From a checkpoint of a small transformer trained on Wikipedia: width 320.
Each number is 128 + 24 x the weight over its row's rms, rounded and kept within 0 to 255. Layers, rows and columns count from 0. Numbers have three digits each. The size before them is the row's rms in percent of the matrix's.

# layer 5 MLP up, 1280x320, rms 0.068, rows 733-775, columns 192-255
106:116130143166152089123118129106106125152133118118084092138087092136105088133128126110167156176123137132121130157109113148090169131122158085114132124114114128110156143117174106117142140146107139
098:119136148142093116126126140060113101121123150124138181163138141135110139120148132116123152119137123114147130142157062153132145146142101154148130155151140154156135156137142131104160140128093137
100:125133167114098133122137134098128100105138105099196117154143154135118124159126130134115058178091131135137123136141104163113123101114141149087124093117110152141125102134140118166159108138110102
110:150098131157138096124116117118124183102127153127108163133121112149103114131118153103170143099113132112138097108144128171138126135154143136126140141074127143108155131123085121100148134118143156
109:156093150111129105119082094112153149118087134151169165176169142112122109125107130121125117175076122104119140120105112165061152136116166148091158142114119150138132114127114126119112130114114144
104:141171147139161097107083104141090138136105141123126115172113082110121150171134123113129158137128153119158139144113138133109168127148148159099146108141115130130152146105139145163116076146107132
105:136155126145155101132126157112141095148178107100158121157123094117112109136146124165135113106125154141146112143132120143107141109117141085126134141135098110108132149159162158122162113143093105
094:120176152125117132147139131151056107117117151113103128117119183112138130093108145074180102138087107107156112121143092153146157103086173125124134102125095130137124114118116081118122125123087135
083:112118144117089139105135128124106120161159107125143149134118115126136152156131102106120128167117117123110127090115123106156132144122155125132159113136096147127130121134110124082147189097140096
086:146115109137113108105126110149117125158095129166182118152128165119111118138127131150160092127151149130087164109140109129141073162103126103169083143117077161136161141122149121133158134122124152
085:122149116132133143090133174145152066109052127071148160097142096119121140136109083123134065100133119137133135131177126113088138134129143120112092068092155144113160152157112172082181108157142124
112:141165142107134077078153104141107092130139148144044157068140150102156100096120105123109175152096151164162134112132093174115158109123146110081119139096120152111174175125101110126169133115148144
108:081127118140133150134112131137117123143119095129142130103099166152104087121116099149162128103119112159144139127095132156152115159160144136145099116107105150131159087125089136078150094109105138
113:129132145120128098091127127148145124122138126091132127137148145112152123125126160143121129149120098136150112144178111152159164145130141164062086107113095153143172109143116181124105110113120092
111:104127112098154039143144135135092154131116135127132114136144120127103149092138188099136145076142160104112139139171120139147189117094119138114104106128124143113117123121128146111147128141131167
092:155133160106143145134110146139106144148110119129145141089139120135108133136133123107152098177126134126148126113156119162151131145138161148122120153106140128118122127139104110120155125147077151
104:110122118115130121114109143137128135105091142118116133164099168099069108113135137140125124114144128135156135125098135118154146127138105103158137123115101134133164152132144154083149131139114162
113:152150141108146077116120137145086181157165165123105129188137101109121130127152138152136146158124124136129073136165104116121113121118136126114101136115116115140115119132119131078165137167096149
111:107136117150146121074163134125085095150115142120109122162102127121160123133142108138154123128118194128111122121161148123098130105131162135078137084130154111102177149108154134155121074159153163
101:121146169115081113154118148075115110168190131117122116112158133113134144126130109134115114114147129143141089122090097117144111149119140122142140139122111143119177088144119150097148127132114152
093:124108098115132107144123077089122084113176125122109144153114103136160124112130107147109153114117138126143130154146126094147093092105148108116159135115085150160148087124138109111167116112089123
110:128101119121148086105128097119075111129113165126149148126114132109084104102127123117153136109124132121120114125110137174175117132125169150119123138093113107124122085090106126112144163157125147
081:125132154114140147117120111085143117163110116127105167175129107139090121130160078150117130139127096100127129130124086130104119124148123111147118088108128131121144144117139141101131104128114134
113:127150130114139115122132089131131104099106090106119140140129134131098107124132169132164157137139113114136162144138085110135133119149128056102077135107150113120139120118104131107137089143091196
100:140105114164127110101118186102107155126132093147136156158148134115150142165122117131161145152175120103090072145174114124124126118137155102173118168125158161151168147137123155102119112126149125
104:110165118121114082077109153121132102121180112146099143153165146132103067134143181155169142137115147136156139105091143102158126125171107091119103114124124100136154094115142109125146132143108109
104:105170152163135140091160139132114092135177138130103144122109146134120136156161138123169097182177092137104086123096123146134129128134150112122147119086142141148121146157111142117145126153154102
097:119142143123177128117106132150108090108123102128150173144170121128130091133128166144117141126151137130176132098125106133190158153123136107126077139123132151153131137154151163125144139140114137
087:148087141164111170090089117151120127123121133148127115179155143105128129140138131123097198100113132076146114135150151122139149185149118135112141147126125158109132128171162143122141140108150134
085:106114128144125085160139152148170124147109165111155098119118120115114144111152140137141128136110093112145118090155139101131099182150114126140127174134134115156127120092099109105126106155097130
093:129155098121113122152167138130131153110141085109068110139117124111174163142148114130103098107131158105163127125139101119121107147133099086137123134116094120166149119166127138105141116113179106
095:142121152167123117141101127103141161156122132141148161132126164140083179118132131129114108151143125111107107106146127160114160163118134135078115085098103154124158127150113163145132142109086141
099:138145157115152137120116143108096111120118127121130173129125102142071105098143199085162152155099140117164136120146108192114192143168144137109134127128167129127112143148099094142130144140111166
113:112105129152131083124182105109110125119169152119123117156112119083141067154154149159133096130135095115132096120111188114111117125120124168136156101110100193157165158107092102085158133146106118
091:177149120146123103130137154181126141130095123123121109113099099132109130134149148161121106144113104149144135132132156134103153113123131096102098154135133123131100118132122140136125134155142097
089:161166094116110115130092129122111126135104125106122133125115134115075141079135143122150068112139135139116135104149103118127182101129109114108137115097103108144155128127137120082173144136150108
097:103144153107124130142116114158102104126155102150105163127175121088152118129160110127183096094144105129151117128092179132164119163155095144131120105106133170143147112148107152138115094146109144
087:121144102104134121119162083135117067120107108089131150208122122153143143134161125159134132162135159133138121093111120171143155091112132111105089100137152130143145150183099132115152129117173129
113:133135105156154109115100144114074138111139164177106147140133109124094135171137156122146144169142162084167134123092109169130134132167136128154082103099135164132142126079134141149140134140114124
114:127125117087120120157129147120118102127113114108101122143117074138109126129151145127145148139091113144171098154116131125142093131142148187104150095114118182174152131139080112152163120142192125
098:109106128170128088096139095127068172176142140104157113126100178075105100123129129149137090164084135141186103143162153147120140180121161152134158151142060133149156062115093147125136118109095113
092:139107139089124129125110156134145131122105121122146165124129138142136077102096138099107109161137112156102131112123101115160157175184118132117133099146158140105118136141174127123115158134149118
091:144153103134116150144117121151132112157097149172135136117142126094149141130132131081103099145122126082126113097137150150146131138118129068141122076138126114151126089147132143157113132113126130